config.toml
num_hidden_layers = 13
hidden_size = 224
num_attention_heads = 4
num_key_value_heads = 4
head_dim = 64
intermediate_size = 640
vocab_size = 858
hidden_act = "tanh_gelu"
norm = "layernorm"
norm_place = "pre"
norm_eps = 1e-05
positions = "learned"
qk_norm = false
attn_scale = 0.125
bias = "all"
tie_word_embeddings = true
parallel_block = false
init = "normal"
init_std_qkv = 0.0334
init_std_o = 0.00655
init_std_up = 0.0334
init_std_down = 0.00655
init_mimetic = 0.7
optimizer = "soap_variant"
learning_rate = 0.00391
beta1 = 0.95
beta2 = 0.98
weight_decay = 0.15
lr_head = 0.00537
warmup_steps = 200
schedule = "wsd"
decay_fraction = 0.283
decay_shape = "pow"
final_lr_fraction = 0.0
batch_tokens = [32768, 65536, 98304]
max_seq_len = 256
doc_mask = true
train_tokens = 129400000
max_steps = 2014
dataset = "wikipedia_en"
Each number is 128 + 24 x the weight over its row's rms, rounded and kept within 0 to 255. Layers, rows and columns count from 0. The size above them is the row's rms in percent of the matrix's.

# layer 9 MLP up, 640x224, rms 0.0994, rows 420-450, columns 112-223
size [ 95 100  93 109 102  95  98  94 105  98  95  92 103 102 101  88 105  98  98 105 100 101  96  87 104  97 102 100  99 111  95]
[[116 128 170 172 124 162 130 163 131 104 124  96  94 114 115 146 112 157 109 164 115 106 131 145  92 134 121 115  99 114 171 136 173  75 110  60 105 133 106 143 129 163 165 103 148 126 187 112 163  88 128 106 181 140 164 120 152 160 130 116 135 123 150 150 100 149 142 140 102 137 131 131 122 138 155 139  92 121 154 100  88 149 115 137 106 114 102 132 150 121 126 132 118 120 129 139 143 106 130 128  84 124 141 125 135 160 129 113 143 167 146 137]
 [ 92 123 127 109 122 133 130 137 144 150 131 145 101 100 156 126 154 158 141 141 125 106 126 148 166 166 151  87  92 140 139  92 167 132 102 112 130 154  95 134 183 162 129 189 164 115 134 128 154 110 129 102 104  96 137 137 103  94 113 170 140 150 130  68  94 148 123 158 120 165 196 138 128  98 140 100 108 129 147 167  95 132 180 108 103 115 123 136 107 140 166  97 114 110 133 131  80 133 116 116 118 110 122 102 123 109 140 112 176 150 109 123]
 [139 132 129 118 152 139 164 128 138  49 127 131 126 188 170 156 148 150  91 150  96  85 133 129 167 165 105 136 108 128 126 116 123 153  97 133 127 141  92  66 108  60 143 134 129  97 122  98 179 148 125 115  97  86 113 140 105 106 139 133 168 167 116 129  91  95  96 132 101 144 132 165 115 165  82  93 149 130 141 113 152 119 113 127 133 146 123 123 130 124 113 138 128 141  96 156  96 114 162 167 147 132 109 139 127 105  95 113 131 136 156 107]
 [132 151  60 122 169 159 137 172  81 146 140 127  90 126  81  93 171  88 171 123 105 105 101 130 125 130 117 117 154 167 148 145 135 130  99 141 151 108 124 129 102 124 125 128 145 110 138 133 109 145 110 139 138 117 168  99 163 131  95 144 116 112 134 140 111 119 112 118 168 140 115 149 130 124 123  94  94 108 110 125 144 157 164 142 102 166 108 128 106 118 115 139  84 131 118 165 137 129 109 129 120 158 101 156 111 122 131 134  72 137 127 101]
 [ 86 134  94 103 164 156 150 133 136 182 164 134 125 121 132 134 120 143 103 119 124 136 130 132 157 127 148 151  83 113 123  94 142 144 129 119 110 154 115 152 149 145 131  67 187 124 137 131 160 117 103 110 114 126  98 138 107 103 120 144 159 157 103 123 137  98 164 105  65 134 130 141 173 121 175 179 121 121 158 122 138 141 104 152 110 158 101 170 123 136 158 108 159 143 116  86 105 115 130 142 150 143 130 113 122  97 158 186 106 116 105 139]
 [149 132 205 152 116 147 166 104 109 148  79 100 129 142 144 131 128 118 135 139 150 171 154 113 148  82 127 102 156 159  89 146 127 115 110 142 109  91 151 142 120 144 140 111 130 135 106 147 158 181 126 122 114 111 142 101  89 124 134 108 149 127 120 120 157  98 109  58  86 137 147 121 117 142 127  89 112 105 159 140 128 102 123 153 121 150 113 135  98 137 133 117 126  79  90 134  82 179 104 132 130 142 122  81 146 142 116 107 116 170 106  97]
 [137 134 119 108 132  93 113 125 123 138 151 136 110 101 112 100 109 175 124 122 135 141 118 126 146 133  97 162 134 112  95  91 116 125 146  54 139 168 112 144 153 146 141  98  98 137 131 119 107 142 124 127 159 108  99 163  96 147 157 134 130 153 103 100 119 118  99 106 121  98  64 141 119 137 178 109 122 133 146 121 180 110 173 148 115 111 136  93 123 136 143 128  84 126 122 139 160 120 142 117 133 121 108 117 127 148 111 129 140 173 128 141]
 [105 106 145 142 133 146 138 118 151 106 129 139 140 102 133 135 121 149 138 147 145 136 173 156 162 118 132 136  85 133 123 125  84 143 108 114 153 100 130 121 119 108 135 129 137 123 149  88 153 107 126 162 152 125 137 117 163 133 106  94 127  70 153 131 101 108 104 117 140 169 148 154  76 132 112 146 164 139 131 142 114 108 126 110 136 114 120 127 137  99 111 149  96 143 125 106 152 132 137 129 115 149 121 138 154 155 101 104 142 155 126 108]
 [147 178  82 117 202  99  83 119 160 118 117 109 100 131 155 117 115 143 128 163 146 128 137 147 135  92  81 166 172 112 158 135 117 140 135 150 118  92 149 136 111  65 150 152 122 125  99 153 164 121  81 114 151 118 127 134 133 147  91 132 127 145 165 139 105  78 129 148 123 109 140 140 176 101 147 159 113 110 139 130 117 126 120 138 159 134 137 103 135 143 168 111  66 121 128 133 115 146 171 153 115 121 130 143  95 163 145 127 155 134 115 136]
 [172  84 131 118 128 127  95 167 135 138 135 157 146 145 142 108 113 140 122 117 112 134 142 144 157 129 137 128 122 160 177 133 185 107 172 141 119 120 142 150 104  74 123  68 180 124 133 164 122 103 123  94 121  97 140 120 183 135 156 109  94  89 140 178 140 140 145 136 137 111 118 107 157  97 127 124 109 114 134  85 118 124 117 136 109 167 161 123 135  89  85 125 165 158 163 180 140 116 174 155 111 144 152 116 142 152  86 150 137 143 128 104]
 [127  95 158 129 129 118  99 156 120 151 135 130 143 118 110 170 120 118 161 126 107 118 126 185 131 109 145  97  76 158 133  91 168 102 133 141 112  98 106 108  81 135 104 130 127 106 101 170 156 136 105 107 141 156 135 151 127 124 157 106 115 146 141 126 159 153 108 112 109 167 137 141 104  92 133 127 141 119 143 148 140  73 158 135 109 114 122  98  91 160 117 149 161 127 128 147 117 130 106 105 113 150 147 167 108  76  82  89 132 180 144 135]
 [131 117 113 188 138 101 106 113 126 159 125 108  77 116 149 131 128 164 127 114 133 135 140  75 116 144 173 106 130  79 129 162 157  90 141 144 131 135  95 118 121 129 178 148 140 150 116 139 122 142 157 110  96  96 106 114 123 148 155 128 142 160 163 147 103 140 133 120 114 126 128 112 152 121 131 134 116  83 168 152 102 114 113  96 145 104  80 109 128 130 135 135  98 137 137 119 104 157 134 114 154 147  94 119 165 112  84 129 126 160 167 126]
 [107 136 105 130 148 142 107 150 147 195 178 153  81 160 105 162 139 143 134 178 135 129 143 143 129 121 127 135 156 125 129 113 134 129 125  87  95 138 151 161 118 121 122 128 118 102 100 167 122 129 117  92 140 155 114 146 118 148 119 108 131 129 125 125 130 134  95 145 137 122 150  70 119  90 104 130 108  91 190 118  95 107 128 154 171 133 133  96 104 113 125 119  96  89 145 116 131 123  96 117 140 124 171 144 101 108 154 120 169 138  93 151]
 [102 115 106 128 121 154 126 129 132 100 121 154 111 174 156 136 154 150  88 129 133  98 128 109 105 103  90 129 132 158 114  69 133 117 111 108 112 136 132 111 129 139 155 156 156  95 126 158  98 122 148 146 110 133 139  95 131 138 147 150 123 156 115 141 152 149 110  85 134  99  86 103 148 157 137 113 134 159 125 111 140 102  99 122 132 149  90 132 118 129 159 159 102 113 113 117 137 118 133 140  75 109 132 127 165 145 128 124 103 146  97 141]
 [108 165 157 157 107 135 103 114 111 110  91 144  78 129 166 112 122 160 132 131 143 137 146 139 136 114  81 106 117 168 128 112 119 174 139 114 119  66 139  84 131 145 123 169 159 132 125 111 120 107 143 112 147 164  91  89 134 118 125 130 107 126 113 115  97 183 120 132 154 134 163 158 129  98 124 156 132 148  93 110 150 101 176 101 117 127 120 153 117 180 125 156  91  92 124 128 112 116 138 139 135 180 136 159 116 139 110 120 147 135 129 115]
 [138  82 151 183 123 119  86 150 195 116 142 104  97 144 134 103 144  96 128 104 164 136 120 166 162 137 130 125 160 154 173 143 161 125 153  90 130 165 118 151 123 155 130 125 112 156 170 115 186 172 173 119 150 167 115 137 136 120 159 121 153 121  96 150  90 160 113 155 154 135 101 126 148 118 113 136  78  63 114 152 144 147 126 140 101  93 103  98 131 136 119 134 108 119 123 130  85 136 140 174 135 168  98 136 146 153 116 123 106 133 143 119]
 [144 119 105  86 112 135 144 106 110 157 156 141 137  79  88 125 140 159  95 125 146 162 106  95 146 114 120 102 148 136 145 122  99 119 149 123 154 149  93 100 126 151 150 105 158 102 121 179 109 133 119 153 148 128 113 143 167 153 130 134 107 160 145 120 166 100 144 151 130  98 154 128 127 116 107 106 125  97 106 134 117 112 106 171 129 133 131 136 145 112 108  76 138 106 125 102  95 118 116 155 144 127 112 110 122 154 154 109 175 130 106 117]
 [143  66 130 114 137  92  93 119 115 137 170 116 106  93 135 154 107 119 153 150 131 140 116 111 130  92 113 103 121 105  82 123 145 142 110 150 163 135 156 146 161  85 132 156 129 133 145 154 136 137 140 131 146  86 127 131 145 109 149 114 182 165  82 126 123 117 119 135  93  95 137 147 116  80 113 103  88 120 104 106 141 111 185 139 162 110 119 121  95 119 137 123 108 114 119 137  91 146 112  88 122 125  99 156 116 153 120 148 132 155 133 126]
 [107  93 153 126 125 151 136 171 129  99 107 137 107 131 124 122 164 120 122 106 123 163 133 138 134  75 131 128 135 125 127 113 143 108  80 118 118 180 127 109 154  84 169 116 159 136 100 128 129 127  94 118 143 117 110  87 152 100 123  62 117 133 167 140 116 109 119 112 124 146 140 128 146 125 101  79 105 167 158  94 146 144  94 117 132 145 121 102 169  95 152 122 102 125 137 131 157 129 160 144 122 121 144  95 122 156 124 132 101 165 100 131]
 [129 121  81 127 110 130  83 104 106 188 138 131 103 172 159 143 153 121 132 121 103 137 130 132 143 115 128 156 156 170 103 112 141 114 121 122 123 111 104 136 118  98  90 104 140 107 129 114 162 122 120 132 158 131 113 118  84 143 170 113 150 179 146 118 144 144 121 139 176 144 104 121 150 166 111 121 141 126 151 148 125 136 107 135 129 138 137 121 124 173 175 105  84 124 109 128 139 135 100 110 143  92 116 135 109 142  93 124 170 122 101 172]
 [149 140 103  72 129 107 144 161 135 108 154  70 127 130 128 137 184 129 155 117 116 150 144 137 131 124 126 132 132 113  71 138 120 186 110 112 100  83 106 156 135 116 141 143 138 157  95 110 118 101  99 107 131 192 124 156  96 113  68  87 109 125 167 158 122 107 159  78 118 121 124 129  93 163 111 105 140 136 154 121 141 129 152 123 118 134 129 125 112 159 158 128 176 177 143 130 122 121 125 148 124 160 111 118 154 133 121  99  64 143 189 119]
 [117 145 138 169 135  98 117 111 130 134 103 120  86 156 104  81 147 153 100 168 129 139 152 136 112  99 114 133 155 113 100 126 121  98 178 123 111 147 134 127 110 104 149 132 130  98 130 150 135 131 109 138 115 161 148 104 154 119 146 109 172 141 165 113 115 135 125 107 153 136 128 108 122 113 139 135 117  98 141 136 132 111 185 131 139 189 117 114  86 135 163  99 133 147 209 130  77 105 149 106 101 110 117  97 112  95 137 108 113 149 112 104]
 [ 89 150  87 113  92 108 137 145 120 113 108 156 129  88 144 122  91 110 114 109 121 164 139 131 154 120 104 129 110 131 134  85 131 109 149 170 107 127 103 111 115 173 120  98 109 144 161 112 145 140 159 156 163 167 110 131 111 131 132 116 155 120 104 153  97 130 140 194 109 141  68 103 144 149  81 155 105 136 150  85 125 107 125  85 138 169 138 159 142 137 107 128 138  72 151 177 148 149 105 116 128 164  92 182  99 122 126 154 122 122 138 113]
 [105 115 118 128 159 139 138 121  77 149 152 118 129 112 121 147 122 103 104 127 149 147 130 107 138 131 125 127 113 181 147 157 108 104 137 145  83 147 129 140 162 133 133 118 137 164 114 136  97 119 100 112 135 150 148 118 140  90 176 120  91 139 129  64 129 156 162 140  98 140 150 149 117 110 124 129 111 132 158 111 121 142 126 100  99 107 166 151 112 103 116 109 140  85  94 136 151 121 115 146 173 172 110 151 121 131  87 142 163 106 163 118]
 [127 167  89 166 106  78 105  92 135 187 145 141 120 162 135 111 122 134 126 123 108 153 140 137 158 149 134  92 135  89 107 148 106 153 109 157 111 115 133 124 121 126 110 127 139 150 114 150 122 144  99 138 132 125 117 154 156 161 114 163 134 147 124 147 142 127 130 161 146 114 107 134 156 149 130 130 169 148 106 130 107 141 117 112 143 161  83 141 135  81 120 154  84 130 157 121 107 147 105 119 114 119 163 106 102 166 127 133 115 126 117 119]
 [116 110 130 128 162 119 141 110 139 144 113 154 113 155 112 120 137 145  84  94 148 111 128 117 123 139 129 157 162 131 107 151  51 100 129 105  93  96 166 191 130 124 146 167 134 107 136 123 133  75 137 138 156 179 119 137 131 144 124 122  75 170 107 133  97 150 113 160 136 153 134 111 121 146 117 131 119 136  78 130 127  95 129 129 120 141 134 121  81 109 140 134  85 158 152 133 105 167 153  96 148 125 121 147 160 109 126 145 161 158 144 104]
 [115 110 117 132 107 132 172 153 143 186 106 102 122 125 148 114 135 116  61 177 131 163 132 147 114  93 144 140 156 128 166 147 105 127 136  96 126 109 136 115 122 129 165 154 103 151 121  79 109 119 128 134 165 126 151 130  99 108 146 168 124 132 160 122 102 168 118 151 127 132  88 114 127 131  96  97 104 130 132 118 137 130  98 117 128 123 157 140 147 116 153 112 118 104 130 116 118 114  89 119 177 175 114 144 140 130 165 102 115 188 109 122]
 [ 96 105 118 139 148 143  96 161  87 164 124 135  99 111 160 146 117 127 130 144 104 138 110 161 138 123  86  90 158 133 162 113  95 101 143 103  91 118 155 124  98 130 119 167 113 122 135 116 144 144 129 167 153 129  69  95 144 147 110 124 112 120 118 116 113 135 120 119 142  98 104 127 116 135 120 146 204 160 107  76 144  99 141 156  91 141 137 114 119 125  92  78 110 119 119 135 124 105 136 115 118 161 132 133 148  96 122 144 106 164 136 155]
 [118  89 137 131  76 132  99 135 103 133 139 117 131 136 134 128 164  64 143 109 122 153  96 137 161 174 149 132 138 142 120  99 159 103 138 127 138 128 153 138  55  90 118 134 160 111 145 139 149  81 127 109 131  94 121 127 104 126 134 141 180 145 134  94 104 118 143 162 134 131 137 126 176 159 140 118 143 113 105 181 156 159 123 101 147 158 158 115 120 119 139 130 132 116 114 135 148 105 118  95  72 123 132 127 125 118 146 132 133 135 166 132]
 [148 127 106 174 100 106 127 157 123 110  98 156 123 151 155  62 161 149 133 160 192 151 109 130 112 116 128 155  98 118 134  99 127 124 103 124 105 135 101 139 110 125 132  97 134 140 134 157 148 118  93 123 153 184 127 103 135 107 137 148 106 142 143  99 121 127 150 200 178 131 121 130 137 159  83  89 117 159 127  91 118 134 142 148 143 169 143 151 151 134 123 101 127 138 145 145 143 120 145  97  93 138 147  90 137 169 169 155 123 144 135 170]
 [112 126 147  79 176 115 152 119 151 103 150  94 135 130 107 149 119 117 174 112 119 130 144 138 140 102 146  79 129 100 120  99 143 107 137  93 152 160 133 142 141 137 124 139 146 150 125 134 153 122 106 110 128 153 141 119 127  84 145 121  87  63 123 112 114  83 131 151 126 107 135 167 108 106 149 120 125 135 115 155 141 106 158 110 133 158 112 125 152 175 144 102 105 126  77 114 106 169 127 123 117 183 122 178  90 130 124 125 191 130 155 112]]
# layer 9 MLP down (transposed), 640x224, rms 0.103, rows 420-450, columns 112-223
size [101 102  94  98  99 101  94 101 104 102 108  96 107 104  97 101 100  99 103 105  99 104  85  95  96 100 101 104  99 112 105]
[[117 153 107 153 124  93 129 111 142 109 114 138 120 135 114 148 145 143 157 145 144 154 134 107 137 103 112 133 137 155  92 103 120 131 113 103 113  87  64 128 143  81 156 126 135 115  89 127 149 123 110 140  98  89 141 135 128 128 118 115 163 150  97 142  94 118 101 135 117 120 152  97 154  48 100 165 156 132 147 101 142 127 105 123 180 127 100 135 124 114  93 119 101 141 131 164 148 112 160  91 144 156 120 159 159 107 117 155 141 141 130 143]
 [111 127 125  90 126 181 129 132 175 134 139 100 116 128 120 159 103 137 113 143 102 147 148 165  64 120 174 186  94  77 166 126 135 135 106 156 131 138 135 120 110 135 105  87  92 139 123  92 119 111  98 128 120 114 110 118 137 112 133 123 134 187 117 150 120 128 134 136 104  74 137 129 102 103  96  75 125 154 149 110 156 161  92 143 137 102 135 116  83  93 135 133  93 140 135 120 133 142 139 127  87 124 137 138  95 153 125 104 124 156 121 118]
 [130 149 146 113 105 122 171 168  95 130  64 190  94 130 131 123 131 161  64  96 144 112 121  73 110 155 148 147 111  95 101 135 162 114 107  83 126 164 139 111  94  95 121 136 147 124 121 129 164 124 114 130 146 101 147 131 109 132  94 136 149  83 111 115 108 119 141 126 157 136 132 164 164 123 111 145 138 121 129 135 103 121 112 125 130 138 135 151 129 124 105 166 123 144 142 146 124 140 110 106 130 117 100 112 118 118 122  97  81 133 126 103]
 [124 140 120 144 153 101 130 127 166 141 135 146 106 162 143 131 132 161 102 122 143 110 103 139 116 133 101 139 129 116 172 139 107 131 136  99 136 132 150 118 155 127  94 136 117 172 118 114 120 171 128 160  98 110 135 149 119 178 107 107  94 150  69 111 133 138  88 130 112 116 127 151 102 168 146 148 120 108 127 150 133 138 158 146 117 153 145 121 140 146 125 106 144 125 155 190 135 137 102 129 159 149 136 122 171 103  84 115 159 131  68  99]
 [100 112 167 148 125 143 151 114 166 107 109 137 137 113 127 126 119 155 102 177 148 136 153 134 126 106  93 122 122  79  80 141 160 106 141 112 130 108 126 134 111 129 167 145 124 153  99 127 157 188 125 124 138 109 112 166 118 151  80 103 169  99  79  98 111 131  77 113 140 116  71 118 134  99 123 135 162 112 105 143 155  83 121 155 174 105 170 127 142 149 118 130 119 161 124  86 116 155 100 164 109 165 143 111 131 151 145  75 136 124 129 133]
 [ 95 138 109 143 138 159 130 145 138 153 149 164 126 125 112  77 128 117 148 102 131 120  95 131 116 127 122 143 108 151 121 117 128 171  82 136 102 136  96 152 153 125 147  89 106 113 153  99  91  93 128 172 127 114 141 170 121 123  97 141 142 103 175 132  94 161 138 119 137 110 121 146 146 114 151 125 117 127 129 118 145 124 117 113 161 117 124 125 128 121 102 136 149 138 154 151 119 122 149 143 134 123 137 117 128 160 137 113 114  88 125 205]
 [180 170 151 112 174 124 161 140 126 146 130 157 131 104 126 122 152 121 149 121 129 120 105 168 151 111 156 134 140 111 141 144 138 124 157 138 144 110 106 109 150 133 111 118 106 130 139 108 164 104 109 130  89 101 130 173 165 126 145 156 132 110 175 107 135 103 155 115 144 140 135 109 144 128 102 179 173  94 136 144 131 125  93 136 131 144  90 161 130 141 160 138  64 129 142 112 149 121 131 113 120 132 122 118 158 132 129 157 137 115 173 135]
 [117 144 192 121 124 156 125 144 131 135 138 103 174 153  93 121 121 143 142 120 168 108 111  97 111 108 144 153 132 111 109 118 136 143 109 156 127 108  81 134 121  85 122  97 190 144 141 112 123 114 114 151 124  96 116 147  95 116  87 112 159 130 163 127 145  89 139 116 118 151 154  95  98 120 115 122 105 177 116 141 145 119 135  86 117 140 130 126 121 149 156 165 132 175 135 134 128 155 163 146 106 100 120  91 124 114 136 149 101 116 161 116]
 [ 96 135 160 156 187 145 141 165 136 106 131 166 138 112 120 116 127 112 143 172 134 100 149 177 114 145 115 135 164 100  96 139 156  97 120 123 127 128 141 129 129  97 164 158 104  93 138 128 131  81 160 133  76 100 137 138  96 109 111 141 126 143 156  79 170 116 161 138  97 130 114 150 107 147 154 108 117  91  93 116 108 137  87 151 180  95 127 152 143 133 140 136 116  99 153 147 139 131 162 149 142 127 136 140 120 138 108 162 145 116 138 139]
 [156  82 123 138 132 136 143  92 142 148 111  86 143  94  94 119 144 148 136 141 128 117 138  67 139  98 156 120 147  72 194 124 103 111  90 120 149 138 109 102 111 151  97 107  84 167 116 148 106 153 111 128 123 152 114 179 120 136 178 104 147 141 137 125 119 135 127 135 131 136 119 105 114 115 101 115 113 145  99 143 154 117  99 139 141 106 110 125  81 170 106  84 150 124  83 110 108 120 133 162 114 128 121 145 129  99 120 143 107 122 140 112]
 [125 118 155 141 142 125 102 127 144  81 127 152 136  94 113 126  99 170  90 135 135 131 135 119 102 144 116 158 148 163 162 143 105 165 158 143 127  60 104 158  86 149 131 189 112  87  94 141 135 125 103 151 172  98 110 146 135 119  96 119 144 154 141 163 140 106 120 179 115 139 156 131 158 115 130 123 124 119 167 111 138 140  87 142 167  97 124 110 122  94 131 135 147 160 175 132 141 181 109 122 114  87 134 138 145 125 107 120 102 126 126  85]
 [118 143 187 112 106 159 129 118  99 115  99 140  81 114 157 118 181 120 154 118  95 126  97  90 111 135 140 174 122 114  84 168 126 148  77 110 142 136  99 146 117 125 108  80 104 139 125 145 117 112 117  95 107 134 135 140 118 117 100 132 137  89 127 128 147  95 105 125 127 136  94 126 108 125 149 148 106 118 106 151 143 122 144 141 111 137 105 130 135 156 133 174 101 143 146 153 132 127 155 148 168 130 130 136 158 113 105 137 158 133 115 144]
 [135 107 128  83 122  88 135 127 132 106 142 118  96 131 182  83 118 154 151 100 129 107 156 123  73 141 159 146 134 140 138 136 156 167 154 154 121 146 156 152 143 113 130 152 141 133 101 108 103 131 133 124 138 147 115 141 134 143 146 162 114 151 182  92 166  48 118 183 120 155 128  96  90 135 132 125 133 119 110 133 121 126  98 128 138  98 159 134 151 120 135 176 128 122 144 103 164 132 139 121 126 132 117 170 143  84 115 160 170 148 176 176]
 [ 81 141 136 129 176 112 105  94 130 150 157 142 118 121 190 138 103 117 159 151 134 149 114 172 155 158 110 149 148 148 173 139  65 139 133 149 136 153 126 131 117 129  97 125 121 144 175 127 153 112 143 118 114 114 103 192 137 129 129 158 135 108 146 125 170 103 141 108 155  72 102 126  98 178 164 111 165 158  89 107 130  99 148  93 107 153 161 130 138 128 126 123 110 148 147 137 146  84 130 129 149 136 154 133 120  97 165 137 126 144 138  89]
 [156 114 132 137 140 111 174 100 149 100 157 131 180 167  87  87 126 111 134 170 120 103 161 173 136 135  95 137  88 101 151 130 153 129 140  84 120 117 143 178 119 107 138  83  94 107 173 130 124 161 152 103 134 160 125  90  97  99 113 128 147 126 158 132 164 109 126 145 168 162 138 125 143 117  82 116 120 108 126 103 147 194 103 117  98 124 137  98 146 141 120 109 152 122  90 144 125 137 148 135 148 117 135  76 154 166 115 119 142 107 207 147]
 [147 166 131  75 142 173 101 130 141 126  80  76 111 144 179 137 132 153  95 148 151  73 126 141  91 108 152 157 126 113 103 130 164 145 158 120 144 125 146 123 167 160 122 136 131 118 127 116 169 152 159 155 106 105  91 116 122 125 100 141 115 108 132 146 180 106 150 112 117 152 119 117 112 205 125 119 150 141 109 126 129 111 168 103 120 108 114 171 139 145 111 126 126 125 125 136 105 128 115 117 115 148 143  98 154 163 171 109 168 135 106 133]
 [123 115 119 168 116 117 144 134 122 143 142 152  97 119 107 139 151 135 175 144 160 145 105 148 110 146 140 115 149 114 127 170 147 137  76 180 152 117 147 138  99 131 115 184 105 162 137 166 128 109 134 117 155 134 159 135 183 151 129 133 140 160 162 140 130 164 107 104 152  88 122 134 140 134 124 115 103 109 118 156 139 128 102 143 143 142 123 137 108 143  92 172 124 135 116 146  97 127 107 100 119 140 116 144 128 123 101 159 103 122 122 142]
 [121 138 127 142 179 153 104 104 145 124 139 104 163 102 105 137 131  98 121 117  74 115 133 106 191 110 132 112 127 107 122 141 141 123 118 146  96 132 155 129 152 127 123  79 136 136 125 176 143 159 146 161 141 109 139 171 126 122 136 116 118 121 128 131 142 123 151 142 144  88 148 167 118 200 116 155 176 165 119  90 133 117 145 158 114 128 127 138 114 138 125  99 125 149 157  95 150 128 114 147  99 146 155 109 109 106 131 145 146 118 153 127]
 [162  99 155 110  76 154 137 158 147 148 123 140 145  98 151 123  85 102 157 113 108 175 118 145 131 139 112 152 130 123 138 164  88 160 128 141 135 166 135 102 111 103 101  78 149 131 155 113 127 114 121  91 102 136  89 143  84 182 120 123 130 142 124 140 134 111 127 125 143 122 104 110 159 120 126 156 126 148 132 139 120 178  91 113  85 120 160 135  99  97 144 140 114 154 120 166 105 142 107 110  99  95 113 139 111 120 186 107 134 131 175 117]
 [132  91 106 136  98 113 140 126 133  92 140 100 135 147 125 121 110 149 102 122 128 128 113  97 141 151 149 137 125 163 110 114 125 126 132 147 121 119  86 160 107 124 148 133  51 159 101  99 113 149 116 154 138  77 139 167  85 107 130 101 139 118 154 147 117 107 129 122 119 101 106 134 133 121 159  90 132 143 146 118 160 124  86 118 157 119 101 112 128 128 139 134 137 153 102 124 123 130 122 116 160  76 135 152 122 183 129 102  95  74 122  98]
 [155 131 139 112 115  96 142  91  92 121 107 136 101 134  89 113 147 169 129 165 109 131 122  98 126 143 156 134 109 129 151 133 123 155 154 124 126 151 136 161 119 124 135 136 109 158  96 119 158 129 136 147 146 139  84  94 122 162 130 142 168 160 124 148 142 127 158 126 117 130 153 138 141 157 101  72 124 107  95 156 142 153 127 128 162 113  81 121 136  79  79 166 138 172 115 154 158 123 112  86 131  94 142 133 162 145 110 151 112 113 133 158]
 [109 164 152 121  85 101 188 139 130 149 150 121 163 191 165  95 161  88 134 134 123 161 142 115  83  91 158 155 129 108 127 175 122 157 133 109 144 125 144 131 125 149 175 126 115 123 127 139 143 153 119 116  83 149 140 129 171 110  91 130 133 171 134 126 123 153  99 134 119 116 127 138 110 123 138  86 114 116 110 113 174 111 128 117 139 143 122 132 113 127 104 122 140 118 156 113 136 100 106 164 137 133 146 134 174 111 132 146 125 116 150 160]
 [145  76 134  83 139 122 141 148 139 114 138 102 147 141 112 131  99 123 137 154 109 129  72 101  93 130 145 130 144 183  99 170 143 165 138 102 137 132 167 141 147 122 138 128 124 103 155 184 119 126 117 101 116  99 113  90 137 139 140  99 142 160  98 124  84  88 101 117 150  67 102 118 187 122  83 109  99 148 125 122 167 124 122 157 143  68 106 124 142  99 103 135 148 128 115 127 141 112 148  98 113 125 146 120 138 107  75 106 121  92 109 127]
 [126 167 112 149  94 126 158 111 134 123 137 144 107  94 125 145 150 124 126 143 136 106 172 118 152 114 115 132 119 135 106 121 111 149  99 131 139 168 106 154 193 156 147 130 164 147 139 146 129  63 142 143 106 123 130 144 101 130 135 159 124  67 125 103 150 152 155 119 138 109 104 155  96 165 160 106 134 126 151  88 152 121 124 148 141 127 103 106  91 102 130 150  93 125 133 108  94 128 148 126 142 155 128 101 101 126 116 159 140 164 123 124]
 [196 128  77 122 155 100 147 125 154  93 108 114 163 121 123 123 155 106 130  85 141  94 162 111  84 138 136 127 104  88 150 140 153 128 117 122 152 102 175 137 152 105 131 137  88 121 119 128 105 153 107 103  94 126  99 162  77  85  95 121 124 128 129 105 136 154 126 101 132 115 212 106 133 140 140 142 121 140 125 114 143  99 154  97 112 160 131 154 129 118 148 164 137 131  90 106 128 170 105 136  96 124  73 101 149 125 133 128 136  94 123 124]
 [128 183  86 132 113 105 104 127 102 110 157 128 113 131 130 156 130 169 114 142 128 141 154 144 103 126  90 147 127 131 183  87 187 129 115 168 135 135 142 115 146 136 101 137  92 154  78 133 145 126 125 134 131 149 140 139 136 121 167 122 184 125 128 130 109  86 132 113 155 104 128 117 126 169 112 135 135 138 168  89 178 119 109 105 104 131  87  75  90 143 104 157 108 115 153 133 199 150 151 131 108 109 158  98  81 122 144 117 119  90  92 127]
 [131 116 127  94 128 123 117  96 134 132 160 127 126  82 125  72 131 134 139 144 112  93 142  88 126  68 153 118 168 114 101 166 130 147 133 108 124 102 120 125 139 122  92 104  94 153 144 128 145 113 132  97 199 118 104 154 138  81 100 117 100 142 148 138 120 114 136 137 170 173 126 147 129 129 110 116 185 126 148 132 149 123 112 182  75 129 130 130 129 123  98  96 150 136 163 150 148 141  99 135 130 112 103 122 146 125 120 106 158 152 112 128]
 [149 138  78 143 150 166 137 148 112 165 170 145 139  77 113 111 138 146 111 173 115  79 165 115 130 127 112 122 160 165 117 111 150 118 154 149 119 112 133 157 108 123 127 155 118 119 143 156 103 127 169 127 131 100 128  95 137 120 146 174 104 149 103 113 126 124 125 139 132 124 183  99 110 135 105 137 123 130 109 117 142 171 116 141 109 125 122  95 164 131 157  99 169 110 113 162 137 131 135 104 127 110 126 120 143  92 148 117 132 133 167 156]
 [101 158 110 146 120 128 152 119 151 117 144 114 169 122 119 121 113 109 114 143  99 135 180 144 119 112 150 124 139 134 115  86 102 131 128 163 137  79 156 117 121 121 147 130 101 170 155 146 141  98 145 120  80 127 102 129 107 112 121 109 146 163 153 143 148 121 145 120 148 144 155 153 123 100 150 176  56 118 136 115  92 130 112 151 104  96 148 134  90 130 123 141 144 102  94 100 127 105 139 115  82 145 152 138 125 128  96 121  90 155 151 154]
 [107 112 167 124 104 126 116 114 128 147 151 133 103 107 107 123 132  88 104  94 107 125 116 116 149 182 133  94 136 116  83 115 129 152 128 111 160 130 104 134 121 148 119 164 115 131 145 123  88 164 138 113  84 135 102 135 110  84 113 140 148 150 148 163 144 110 117 121 163 123 184 151 110 109 168 141 136 124 128 160 183  92 140 146 134 108 152 138 109 126 106 145 144 159 117  88  95 157 129 135 189  92 166 174 134 111 125 111 128 131 121 121]
 [143 134 118 120 154 108 121 120 106  84 137 120 138 191 174 148 123 148 131 131 156 117 115 139 142 129 111  92 125 139 153 118 157 143 111 125 135 124 125 137 150 146 138 162 134 155 137  86 109 147  78 134 119 143 127  94 110 139 118  70  99 160 143 116 120 118  96  97 160 153 127  94 127 108 110 126 139 114 128 130 155 116 109 104 116 124 110 144 109 134 206 134 105 146 123 174 106 112 128 132  92 141 166 108 120 139 164  80 111 140 105 142]]